Weights of a small transformer language model: 6 heads of 32, tied embeddings.
Each number is 500 + 50 x the weight over its row's rms, rounded and kept within 0 to 999. Layers, rows and columns count from 0. Numbers have three digits each. The size before them is the row's rms in percent of the matrix's.

# layer 2 MLP down, 192x384, rms 0.0696, rows 0-191, columns 192-239
095:535461537530446537479485486512466527478502471454562570490555459413574591506462497554470537578433468573524456502485527469519526510466469391515460
096:578550506478489543602488497521519445484550412531421548511422412454615553441450568507442440479464523464590537548511432476497507529402556467617578
095:381485428586533501522500541531478510477525586570530464546591495484507614456474454433479485472447480466518481464500420522525554585547537515539537
107:540562494538489592555518442539478492481579410413434474511464431443594474491543542426467526577505479485469564476416385572578521510584498438487508
096:481445458457410469493539455552448490555552478481519465452523519501560558503493526435423419569480497445605461632543366517471555399567422578443521
109:569519443459548591520518426569423481506544440545446456588523507455572588530528596466445407532443390486455448398458477461478485519515458483524538
100:568513565534539455511461503483499588560558506508563588503449541624435450520497460497504535457479435472594524452466526507544504568500501497500529
091:488484540405500466479485441493490529352445464456555515541546462498524502509586388469494460467426553578424434469574528503479470576473536382444513
097:488508492488472502516525495512522451450467533501466498512559391498506591444473595518411590538553509490418470468458420409516522475493486500455526
096:498541455455386448569427514558515519465484471443485492499468505490581466457500485572515534555409520471502442595480442548515415576559511435488489
095:579464521472465531526435583619547472577481524556569493523502653417428436442393464519497508527448499508456481542444508482602399472416491569540487
096:451409513524583513560459547447505400539509518438490569458482454540515473451491476409497559523440456478525604459573425564588529586566538395550539
107:498466530490459498485611543582503569517578544454532430456495517512427535530634491458549379542572533581467506496506533497526550539530534469530556
099:448492475507585555440532504505486537460421537563559544447376503467550570536480466564526505505418473499535501522391477542475493577529479522510485
101:423516526475535462528589510446340486528395436517515551473495480448423474644499513584545532448488381443497498344517489497409518545535468509541528
092:411573473464497418519519531484495552518571464486471572417578612476542518510536592505502529490442500468608549418559399484541472562536476503453514
102:450434464406484463478519510513447423531491407517505487457482549524539459486608450531550559536569464517486473464424536567424542500486572386502539
106:529475602510489483473505474441494456509505590499411471490559430533423492547494466520529426480504494451607503426455466499513472418457460558493490
101:446497480575499585451443489509554511475502545451508520494542494575470494506489490486525452548470512533511610548469460537459489510610521505531568
099:522521543577564564489531521490537442503386573420518470524555471483490512592493512541450514539453540452481378495497542500479463487525526441546397
108:457565478498488551460572483546431434525490457457531503510462517490487550555543466508530384494506481467482432439526406520521535457400627450422445
105:454498536504551590483576546473536490473487426536495493620517549448496519480555451529470588527605512478585495581564491498504444494590534453463454
098:476611515402494584458496481465456444414497507497454493491489471485486489468501536456536560431528454516565496533436480686433431438498439558498531
097:512423547533434447487508418451585524458510451525498462459479416572523534454528420416499567470476536503473512470511466468462477547478493446469483
099:472531482507458585526531496534472500530416549467542453502467557613436432521497426402547499507448415478421604424617515461443484455446505519393493
103:510536482560529436438484531424500455521510499457486532518552422444492452420471434492494475494462522518524572477502432470516356552493453577450540
100:469529583499511506600448436434593505593578529398516568523496519492432471504440492611444428501555573540454476527513435561500513509431452440434496
094:478464472443445457450498537433451481524526500583459537459527558418523516479482500402485508440543526462574447447544552460497515471520495437439499
103:482553552579470493554509593554502467506670534534576452630469476471570462515388500506499536485511533515553613562431586481533546483529520533479517
095:569525572479422567550600459498514408491462532497501531450503410437461516450483493507554428438572467530572468483566457464512492553529525487544491
104:527397528446524515445591546529588527403423489500538546536415561472532574518571550490547436511537479528523406493524543421422514593554521397455538
097:500520494462479497543488592489506486554549589485466594520554489487525610546387453452518417560462545455398523557377535465550552467625594545492507
108:500442454467415496428426555529526438426554453588497428580565479531493377595518508442489520529582504515462472540515435534509525516454497543504466
103:567453465495536530560461467519499512531394556527545508503385564531560431357461489453493438530506545529581516369502511582552445567510461471524481
100:398558533444547531435499518490528477500545561497529543520571530448570611459555430558543615462425511528502432461508423485491474515544455615485472
098:567544576423366449471466442501480444561557439453470499542547470529508555580565494519507584422569489510439561503470593649466478547582532621429512
100:468552424421505553523532588508517418591531501558526533567550546516472528508555444415486494496521451548471511518396519430455369424526524566526461
098:502564555499435486516478484548554520461487541375492514415467478491595612506557535519503454517546458431575499468457593413476525541486573506469469
099:505477544558512532520457518568450543473500495416567558555560397535520457441536530551481514555548471622525446530464549554518527481467477485568548
094:460514465524514450580502520508460491528497576592511555492556506467481445503482410457419510447466551498542504470443480486539583563478530463517561
100:487485429491465537483484585450542485426533485587449549504491457505554505553471516507543479474525562479472498494513457577482486565478510487524477
097:647418529489423470485553444492472525495495436451582487441509493466538413407518481558502512517510556470596435447548488511535570511432513568539506
098:383526490488508615365626508529547526466573553501513428507489524530509412419442552535470499486588575552562499462487442497537481507514500578551485
095:535462477579495518480549572404480427517463492460499512426449537541441470377472515500468458472550489536448507477499461379484498465566498474451449
099:495501419509559477460537435556470324461399488534535485459411534482500489500451532504539432593471504535386486470547446528544506531550517538454497
102:387540472536547558452494547467625581567571459463447506529554477469557496525509548528526434448531562424454560465522525484435537463431426556593513
102:493492507510554564442530523527501469428497424367435503513534448503486422370513418428560473534457523438467502513518437465543546538583537534495531
100:492430513398450431481513533563472445474530558533475529467519548588445595482445534526414442536494560444421498439441658569532551472545492494509540
092:428416465451479519542545475479511565475523474494613455474469579531547511546443481463425395583541483495514589488484519430578519410466523435471464
097:474463530501549482511559429542566541587470465517505511470466483496472458416449527433469495477542549437455465484500460439479489501451523513520532
100:470480486561502508485482467522472603452556468558439370515472525489420450567512475496491553452390474547386471450505503536494477474437441483433471
102:435540465510522485424549446524455531479506549522455395471626551476410450577511398475567395479514553542494567538591532490509421554552540527510448
098:566563571527449508553419576525535507552506459533590518491569450626572443425479492515488445549483477612463505557485584413577462515484531501420465
101:447455522487430488483547548544427432424549528603509471520449578428477503517573554496490447565537534552583540515543499490582437573494497524489506
101:513546459618535530484454542445479479507443577454613536466430522447524472518553493458469458475565464558591430490492480542447492449568485516534444
093:520466380497568458518460549429459530466549600558434493447539471488458542477451453551493580494579573609484460469482477556501395423486533437540515
098:508527412469459494527450508558497505584486519452466473522532470529445485484541483472531485526458482566533512494514514441542380553624549526466521
101:457547428623520534445451526541472490505519499462528489562553491565470488431600482540489515538441450428537518455479518507506419466558380536449464
095:379480438606449450435489405533542453494493532543520498528570521540514507585486500539551561471497531455474442493505614459397458472474421517564518
103:545517503544557460464549480516528496584470495434586453528499461505439492498506592481461460485489526473461481475478447600507485354501452472564507
099:531504512447589489486470448455492502606513510547461459513499507414546484580482562390545516466496417447490428420491457554462449491448426387482522
098:489588530466503543470439467443422534506504495570435463558504550490517525561490550481542498522525454538576505531418469562512515470445545580585423
107:498460481435512559497486579462468447493510601493539494609486540416472528581507504508501475527540500421418546554441501533463440467509530487539531
103:514464493549555418536511555412575511476589499509519451549504529562571482511446393460538519489469550528550577564545469511466535541531467578479543
098:503433546487533464508494478536517539564499473556378481481482607485490451411475477523504558426558534495553547412550466535472538546471452568477496
101:486469474558348568420513593522517415554497555596525454437427426439424538490431511465506489434565495469549525517453583575446510532510485472545517
089:372487453598523407560515531518525540532510484450491561548440536587580480509482533464543512419458509510550540486372553538535554601497492466392549
095:353457588481561508539452535491555437482504521488542553559500516567489428446612493459392460481409596630603519489521492540524569451562491544459458
101:444585476548434461431445459472554501458554359493448449448522489581578489422456445566507545502483556458482580550514569534464473426499500546441491
102:537531511459493416572500500561524376493420411423526480477510504488475497549537541512521594454506532447480519463513514452518428523367526426558533
097:495480490549512485450518446542473505483517454448421494530575472559537571500481515521507557503411488442425486431455480598442483452563522541422507
103:495486461560454476480437482423395510558466511532451550586406567399480432476498531440555540579523479506484386502517525482523522551447454455519486
095:452497572456584465496471458479438490537573534534618521428483493513447581423541545504527466529427472488538591520478371508510504499427565475475538
107:516588604512458563568498447505480487571367495528476459525455520501462592523488546452495520494516479478559444519419506458447506475485480494538435
100:516525574529629528526430432535562483541410480487497473381517375483516441465527561515522419495462465492499463529474471520487456562535523425554460
096:552464516510427423511543453481558508510555482455470440412530506547482467581542522483498558505482457499517519491477524485420472484402383579505510
128:495542623573561487456512592441444514437483484433426492545541473459448473512482519516512471541453501445472558454519526518466490493613539487611442
115:510492416571478449553473561580525567491484492547530499429636478507561452536539518478531543453494455460482499580553526500535522441483409549453431
093:510522548492473465489556558535480524573588569554525494469468480502496537510536426603458522542474603567500488604478468480596557537437531472456513
100:449466484588528493498489482482489508504496515414605423447508462462534388501504556481530490456457527536526427489554489444480524467497506462449539
097:524500486531494483524538518566486492456628597487525532532493517503507557545503489497465462518482429488484506486531543430517461550439497397515539
101:515483402509443517553522506471491514486429548576539520559473392564514483504414458518541464422477488539488488539485488470465578532501465503463501
093:596533465525483499485473482475448687457455491422463476422458496448481538545531454578574588544539513445452580603505488504424582488391496469447484
104:548455488492494415421598522528592532545499455519565501543466521508521408550414500565516448479480560530528475467446469392482573624502455543529543
101:503512506457652397457477457525527454504471520523538523461529551564404612509521506514476569446516545489439495511497607487483523447554419564484547
098:512403478573480423470412464492524410499614569509481449528420469596426427391486509441567495551553512467577546525499589531470423469525491531471519
098:470504564491501549444497441406497601508443421544531331439495589582476530547561499510478484513528575512471478506483642487536478502473551489491501
110:449509598464468470526460600547583495482558540499548484587462433520443478450400483475540464514506458501432485492535476536434442520497460536531561
099:543542431503416406509458475518471542537524453503546473437468445524523475527542510524481448526442449444473523568461502486499596412528491510509525
104:435447434523460469532479394562470467525472492486529542543494502481486516412594443478466568601484511517425490469518566490494590456491502517516526
097:537484476452618475630519635544509459444524454420523434543453491534550438524457593477567443572494545403569557535497449559555528466625572480531508
095:538474515541443607561519453313489500449470412513450523551488512492459465478428588510502527419502438578501518591533565467526533491537482423431501
103:449494509506570471580502566413430580425545525563472489396498497525536484454466487521522556523586585578589446500463518550519492480548570516538563
103:544600504544507492539636502550436444556444460454564429508494422465491490554480468497468541484536545509552488416562499504539480527582503489510519
101:588432479410597464487514492539442620484499451524478516458466474512457442499467495483549562585487468516432491429445508478540561578570494534522460
104:509591497574497588584507524502452521452514480542595455444560401519436497532458457526489576546457487484439440569545466475508402519531468556506548
098:521529466529443501512396517505407475550483551500504466575490557513537438438449544512479588561450473550421532556565376500510370498447508481527466
101:623493516497499458497442551465431452518457441525502597425511472572444422428578543482493527381551507477480414501442521556520546477553474522595492
101:538437498524571574504549420475483435498452536571479500521549509514472506502442491506513471514505521476581442503478422461422476570493464463506439
101:582562482558420457517474452517523649521591517499515487502388526503458441517465551470596465390444556506523444495474423430441471527536499584503525
098:485532446453499463428576402482560498549477436573612497494465546454486481513512495446439459458480433457495522569461594523467469532399557510514469
099:553590459471440448425446548498488502459572598481512579419557502492542465575575528580486460537496486462494522549515534441456498474438461456571564
098:504504607518576491438538467495497442430439547521543538549479537476465530535601504520525422512511491531495597539478510471515515455483477532482424
100:516507448451437489453504432512548501548530517436487521436542477539491576389549486512391501458542469534407478475597522477585581393436451508451498
098:483561518477508465495526500454461560528421540541505483474513512632468523523598454469390484526573428483618655495534542482558535489529505521568457
104:497520431509407535515509508547471475496566485457526396469493540525409536437441523534458563518480552406559498532429531528391574545514566551486533
099:490446538430436427460473397502507419449483528463429420521522518456538526467521514573500533433520539480527461499468644524517396512468390495548467
102:553411390553614494523543494474529532457564480431508507512416566446490426443495557512414428420432406375500531560556527512582421528514413455403470
093:431448511459609490526437517484472528448425510591491602523480605484526441443393495585491526533527524570504474491580455537576479544456491533450585
101:491575568389599516504422566438512520510424578430503518423499492470507502506623462560506568514473470430443535460471458424522471574478514506523565
102:498450504413601630435439430529543435438503475490438509564477466552465644489599476489515560491580524471454570536556506428574583506491567475511530
096:550429515523501502443556475399509562464539536482476528518397529480512484561481540462490515440581436527457482530394429572380463444566463551526481
106:467450442525512546451405590520505512513507584569453450404552519465470409596464399443368388467499446584393562592478527488483544548520505485515541
098:452491513425550396416507553509410534405484570552466502489581553445551534544592496555407486425416553578472455510596566432488487421446448456521490
093:584415429519559479559467483471466511519478434474497426490362615527452436537485458516588522528522438528511510567562543558528542463467508507482537
106:565526505489465466553482425516608425515442456513551420494534482549475478550422498467486499396484464479393532520483397512500437529397452487486447
090:474474532511516403485585522464499510526510543460431294552568565576528504528482401541483520549477471607537577521553451508457486528521476458592507
104:424513589434500483616531569491494494528574593538435557582563555506550570375417496454386530464503485657585498596509520560514444429468542476500474
097:539489521537615409573527502471560545469428498465474507547565546466479609541485596544550428508488545529473522492501424408586522534524533489451504
090:497529482486532466565515453499441486462473471502430550567616571578493583620557564412547519565572464561426485455602595463527508595542488520538542
098:550506484624490454534435440516509546503436497511495481495551612478527516478553458510567603456428427553554436429469484555520491434466489533474491
094:506468468518416537526517543502414588601518421471471568472571426444569516493486485542564416517454462467555445422507546525541590468478476487478532
104:484471462410549481503485431502506612455472491436444515497474454510518493447366496517464522542483504515415563615534452561524540501534401505458497
096:547515504577623363580473435547552494551542486552488534488483474497469516562507497477448542481480593536512508472468503488531387431521525490567499
107:561480490489499596383505510551500484519587425520499515419471540512587495474664558471501552511559502495445500398510400593494495493463520568467460
109:438459522548491485505507581459573578558459551621542491416523586480492442607504580470496573503447473599522479437429528524374601404626508512526485
094:476550470435502501508569501410588509520450431579456499529466548427501468569460607526586439457521481514458434513498539525499548515522467484503464
099:502456570527607458435539504449495388512472504473467428450422322501491457459643532347532475534488482493484462557573441539497536433513468545532478
099:475503514435530515488410553506546444469437517454490435491522465416477557499478483606521463473479603490558498463560449449402579428452550483528540
093:555504455503474423436600445503530550480486513470479391604464443509592524557553462421489531449528480488520464405455509509551404513475593490512518
105:494483513506533595517447567443553446368544503452448486402545485528535532440445368488544556561571534546579526476479522379445517533496517477609399
100:339485456460379486588431545519540440593509438496492411482457491474523447500476533407533526513427550552497505529531491548480482516489521560515535
099:569471562518480537514512456488453577491472380543455515534498464435471477514499554484420513504509434543483475493446481477532507565614459563474473
101:512505480525541476518491492451513444517525480454560502596472384444441523402388445502518532415491527484467471566619463526525529471531456562539501
098:495523374506477429560444479523509501486484457605505610427506516497480511552560481513420498479550482465494516580499548623511544452579577467364511
099:516495653482409551526484458423440412515543520473409483480504476486457627460570432476486586563549521421444502548499495532428557491506514513545436
106:502487494534544492631459564535526490502530498474541617520538422480540405443532413543573461505414474549579495527584402468478550433598543593507503
102:423459499510505470512561509480476496445535497453501468453610521398485486483505555458466497529560441460388471480428549455488486430535385433554504
099:511443576415488480465493485575584547551541490490445483479474498495515553478525512479487583607514480456577470451481466474475518423493466415514469
101:511540563499538577553577550497579573570464536477473526482500503536440560573479490600420540417524508465561399510459405562504527446491466542529539
106:437479406494480543552552515468562403457491534579526547588557526464485514556408498453502457425584481477482504528514418450411633456509474525440495
104:549490499507509549465473465516547587510504495522554429532494549490478482524543509485588468544449378496504422541478398578555481545545571467427518
100:492593505513491566512614490473471520422494501516491621536523534574543484578509450417542527454504530536453514424530512512461502442441527507534545
095:488506516462431548404427443477418474520521523425476508478546511572533500518494578498505507527535483476515491378416527526444463502499431449453493
101:480515576498543569453444500546526476527525500523474526514540369586521468481530522513503482500502514522438385504560525521551467415411402524492524
104:481515489449514631455566547577405420471480410570535543401416509616470550520481603460499541526509412483482630489506575399547493508493554555526476
100:454527495515496452532519617404500544535463515559422540420450545531492466511484437485386550449331520541460609441448518498474568513481587537538464
099:548423493498462539534437480580518563437563605522476544416541438370513553502471487396504403545403537452433519484468469567476452528492512608481438
088:513486394496416545501428484466479522546493545541524514483543561471401510480444407472610462475461515514504503499496587539621468519502482451521575
103:487507444474499502445430541504491524452528520483544570498480500572605474480407531533493509535473472461421511627543480555514542495580460511532561
097:527479549412543529552487404456449550499431529466473574451523491475540573550481581528541467541533483571445477523517549545549518457553507510494593
105:556517534475486568540530485490413467449440523450487596504429399496516540476489425521486488502572457444501542547473446457438550462494478493544545
095:566542448569511622534540480475595524515588475514527591486510503426399465484426490550500598481580499532494474530489452483526447455475499494552552
100:513529458426411482469597428446480577566438465565432506487510460487514593495474445476563516411533502449608505481518516497440463403442652469503539
100:486376541541523567401377403549500444484456423543492609412563434430466474535520509530448545538615441544422530552489498447563457447405600475452528
127:530449485491501431520564500509468538483627534551475421549574501548489531590545465539483478470548524534606607527585525478427476448457538426513590
097:582517491510464428375498529541532452535354396478485467458422499470558608548497565464553441503574491441497484550396475464426541482514593497514426
091:475529590538443497486512524599510451459520525482509525547515510439498513600460488481555561538562513506533567530455473458484494552505507452451549
099:535427521464513516507446499475473508432456465552519542537525515473488547471506440509512497466562474489482522481468483459441571474447631523558550
100:600487484501497535545486462495473566427429496470501507459474521507505512515574487522445465531516436500408465481479515525494483513408576609556416
106:515523525436575441436443571654447419553589466463556507570516524536537526509504573579440491444493476560519506405529428517498431552428611455485530
097:449519515480504554501461504424466510559537570482564478517491558447545488466605589438455496487591513515479583465551516466509657415448512434506424
099:435447451435535374462442410452456546444476411560451455488559532473417504446469395511469433492423560484478516475442548573550574586467463472411538
098:464556507501521487487454552470456554519486591593603589562513462460484481525507447502537501537491556461508440493568432502494505434403493520593444
100:458525418497532422540556553439527449551513563479470643526408501522497479486484480589497519557471562475568556610501446483506568512509452508472429
096:459566478484494461470506552456480334568559507525525490427476484469535570488477439462557452431585514537531532549526485431542438472449474439514460
098:463560544492418518473560519448485469454487450455457423478406502478476524410549466562578574542515501555541512530595615449564543552437506467451508
102:518518512537553529440528427539513445474407433514490529483502512455536544456529512498562484503590545404554447523532542520528466578545444578443469
103:492565442483562485500425431502529602493516484421456523473403547417456468378499491514503483572414423550567446511501467456523447485516520504463462
092:560596488641408446524524555510419484539545495382491444458418496504495522554372498567498470515464481485520469504418528545491437543548504515533456
103:493432560507544498564462440568540573505510449479440440482489497527546526495575559495466440507562538444583490493540623590572520561487498550442440
100:471518486535480474580447436558613445546443466482495473471446481553518470419475532514480514483537603482488480519492566489557592519571500485458401
102:374414527523448470502478374396455473516495528480511604418514426454487519496467416567458509480436477370511490522524449454530437516485418517457482
105:572472526481468515408564489510514512590434566542409422508408534472435360503488524495549511525424402533530424467507480544516540528540544580485436
112:403539542549443543483466486466544415453467532470532476535501512566416536569485475449564522435511538502541526442490530449513525500527568427432495
096:482543557485549483591444493463520502520473514444520572547609544535536525553567579472501544499535428456454558446491603391470437575443424473512448
098:530540554492485521513498478500506552480506491462431422553441556463545489441509526521477458487469436378551540547581412506600437525407423477448430
092:459536537532502537499553517480511516367445471497520549574422525536435447499523465611552504471591587553534496406489463445513479523381557493528495
100:490455484533388400491482413465501525443461510534489482444547491532491503521526625488500457579410474455529398494520577512494553568553558432471518
103:587502540461490436528602502547466593469508524433502428549455506472447516473552600538576464464526433518480534522521577506494544428487481545540514
100:456436446502493579504438500530535602463450521535499550522463499502546434480550525575423498541463508504557547451430498494446467518522456443497442
103:497438543508432512583529485419490509538556437528477524543475547546607429496438442449515505581438555558418379534386547504516505504499518498473468
105:504558413569436539446537451567586595496483421400528486484492440528492457519426498379501508564467488535471545586571511500500458450522581498380444
105:528486544485521508537465455552456542533551498527641452556569461493502530468478486499506511475482521401447449341475489405491440500503515370556538
099:504477548475492511468453518608529463524493540469455487527582443480566450503397459606481418522492541506444467521541473512508438473514531492510511
100:551598481480462492497553525475512518428538499555456599479469458513483414457475526566505573458465536527441437604455627496305431495449418519518439
098:450605391520459589484453447509557536568428461484455508516499467443574614493527529568492581420487497587475482405450557449437549509537514524549562
097:591412443557480565553380582474440459535497496538474401504557541476516482537510537529491518498560596466558517562495542443496477523478480559492563
097:545542465469457456572489493487459575440558431442564482509429539519521452571542508478504527511489492563523550420545487461457510522532534483554475
098:518554519401558505478557506473498511576554438441524499526469581519503517504516497540415504470556500524442488530544495549619562493479451505483500
091:573564572465545580490500539577546524503424526573518558539499506546533480520475572523574498519436507499504481445547584461522502500417446486498438
097:578526546431454450480519644552481505493416633521485551529409503552572553527453547510494455535463515459469464528560522441442486607484453468485509